From a checkpoint of a small transformer trained on Wikipedia.
Training: a variant of SOAP for these matrices, 157M tokens, 4792 steps.
Each number is 128 + 32 x the weight over its row's rms, rounded and kept within 0 to 255. Layers, rows and columns count from 0. Numbers have three digits each. The size before them is the row's rms in percent of the matrix's.

# layer 5 MLP up, 768x192, rms 0.156, rows 610-652, columns 64-127
113:111073095163160143154108105113117107143110137088106127082171123139184152095096119103063113161159088144077114084097130083124113130122107084163164105132159121090150134117082122178114097154149101
096:196170147150166134125147115151145099159144131118068135138076100137102113085199150102107163132148151095145158162151147155132107113173148092086171110128135125145094153169126164168125122163193135
093:145109120075150145134154167094120111148087227176128129066161123190127139082117123107151137171116153119120197113088180066169106126134113131162082183145141128151183131152151118150107113131108107
115:052122185140163143127148094131145148136104152132159130137169149172101155131144137140154179123150167138065163149119148100180104180106164079140147114139118155111095042144127150099164152144146123
111:147137130146125118182099108132150123094035121122150073112128044117147121124091151147124096110185094142078106197153150100153168148082130153142106148136114133129116128087107104128112132120126161
102:137145206144154113164101113124114158172130120114110157150185152157096154076158101116104086150140122135127104070167152142146130184106094111123130141139153155120152111139063145100129114102174133
087:100069111117181081163090116142144188119084094157129101131087133052163147145125131188111082105098158134174146073130132130146097102114135109139098080132145107097188099109088114141138086117090176
096:139132158119130088210149093161155145127096100136143146113097050114123153045141131097095133056158093145127098087134080065047130131116156139111137168096187097161128140189176177125142136142172104
115:093140076181114173096115065119094128150141127111174127167131121073126173132130116132133114142131113168104160116082126101130133132072113153163138157076105144131064106097170063152164129156167154
103:119130142147135098117138151165098136092168167127117153145108156168063157124130121068085090124161173114082130096159144125121139139122101091083158150129063141168162091121141125116070150108173107
095:157064107166146151118133143136133106087184099105110107063113109129128143185180179115059073120118175135164137145141134119118107117061144148082169174111107154130135172196144156067155171067144139
089:099118108133151128110097054134137108117080131136092136096082153103126165072212134109168111068118101167126126110123211124111121153032154179120184140072101145111197108095191052177064141124124136
096:096119135128115129120122133127134143120115164135147116147134078102110141096192135075127132042143082114121059082036124128110175157068138100132151104086120092144137193148131134127095167131183111
110:133155182175130155077051116167109126100136154146100139162136128102116145060114151158125106058102096136052127116085117124183145137126101127116139154134136137163121128122071052123121168125129145
095:153094147142081066155123061089143196075097103116145084041118100092101149108143099132161081129097111120102177142146107115146114087131141111159119100057137166124084104079104123116140116156137092
093:145102169101055111085114123093099116130126156085130164148118122084093124068130114115079110123124163150125132058114146082157080103079155168134170135117110081138167153151119138168144120171114180
104:106121122149045081144062164194169113134122141130139143168115080112165173118139182138134169140126170100106118089131068121118064089046179148143134080088101108115140138111120135160150148168151132
102:167133184180145135147122078148105098089061121131155173058154136154130158072160140175097116132147136105127128089126208115082145161114093193100138074098147146119116116176144097125091092156129134
097:088087098173095074112117103124117131108153160088132177132127084172130129172193132160090118122105126185098089126075091089127136114103150113127074145164196131108090084140148113109128155118155140
092:119107109134111119075136113087135151096117154091140146131093082155057117117128145118135149163120099205124135113140100105127163131181120154153149162140158131152168129110175110136189067168152129
105:127110069211102165066137153092128126127150155127138143110146149123108131132147102123107148086138164097089130087139090132122125102153053139172153089154171136116139146119070087118115134062119101
101:170152083145175096116111152163101099168068098159154091123154068165134102134091124120123101171104050169068095102089128124108146119195099147128112127105167132041065136126104189156134106104137094
083:079083140104113178192097093152129160140160114147158143148160160135160173161169180108121089139048133121143125157118140095154120081143183097153104133122128135157162150097121084082106165160084126
116:094049083155060141115048144145110133125078121129075105121150135121108112101136149113148109131102160096127111140151128125155136140118165133187153156111155184150134193139083093103156149094195143
097:121152123160178177142111156164124080137173089150112056152133144121136126121092114098126118189142158129071064095154107107125137099127123154137146075089118140167090124100120132184138133167117138
096:159100194100096110150070096172141139146143103138073113151087141098084178109143162105135098170095162111120124111143105133130148148101165124088166089124180176075063129152118171120129162164126146
099:122120107159068083126137081116104151114148150116083155077090096120103150157119087150166104126148069093141150149217166131190165097151187163200097149119134192178127139124144094174133139124126059
098:087083107097189106151111102093112129127166144084152211133134109189066163132181097130087108111166114131108113091123121054191165102111127102130110165105109095186097105097143218123115179153145116
105:123172121101144114145074061191161128120128117157035149111133139139081127125184174102108180098107140070108126139118105121101084143180105128114134087108132159086152106141119114086053127111145167
098:157103129150086157137117160062141099095092131202122080107101097135133111192164084129094181114178105106129130129112093131090130115137166129120144153103160130136094148126156120100038127129144093
100:165078078110141145114079112141050149151163099113071154130183073136101132111166084097106147122074142112122078099113098074111123157162149099137141091124103086142154077183120145125119124166141161
092:153075174127091114089175142151110139086166140173118053163154124146128109088120063135151155137109069110146091147104104142133128124101101145128145062133107142156132088088075096147097154140122065
097:127111180126207184134099129065184156143121137108178149107163111076137121135167109154108143133107106077114105111182133189132134157140122165057219123146126128103095115089079039183143104133125122
104:111149143136155113166179132149150188154177164134131136097143131135098153102106100122051189125126155107122133109126137098172189110097120105193132118165138134162133119132137154173128109083165119
100:109164153162168160089049183193116170117092128106207155086146142089103140139136166153109096133076102118133134144139121167091114070133128056086160159087108124152131077156070097142137123120124105
101:122117166186105101132080114163193106144159161138202170076062140135081142138182135105098198108147128157074143164115103135185109088073092143151137087138099145179090128149122118098111124137102157
091:146134166160092093115129118114150121182119139125122201143054170084162135074170126126139146163107173122138132093095157104181107073127108124108151124085114195102139113146107094101137099208189188
098:119144107220077118147089109151131105104132081122163113084158110166106065135158160081137156155107131124160174140192211074100147151089105164090143118119172186133129105095158155191145172124159117
095:132087108192107167136069123110174112140119157116086128090089173105115127130128144109150106080075110179094188167197134154142115137098093113138134082154054126111204116105123119085113124084130116
095:128112132117057115097109072102204144111127143087233090094142057162134148123160081124116088127109097139139093109168133121112165098118178061121130129130144111176085164122148089102141090147137082
087:094147151110091155088080119091144118145121149109077088136180105121080138146200120133154104118128145114084143092162129163139140105131132150183097170095167121168156137128133105147133105125154082
092:133140159170131100060140154091117075147159132108136051181177154171123132171157134154099140163119114152144088128161054110145152094117152188135106118115115143082136124158154133133138141091106140
101:187087050132131093098158203088197133110158122144161108118109136103112173134142140137052103173099111127125093107120137116201113166137112130122080155149119152189103063121163141143118117199107154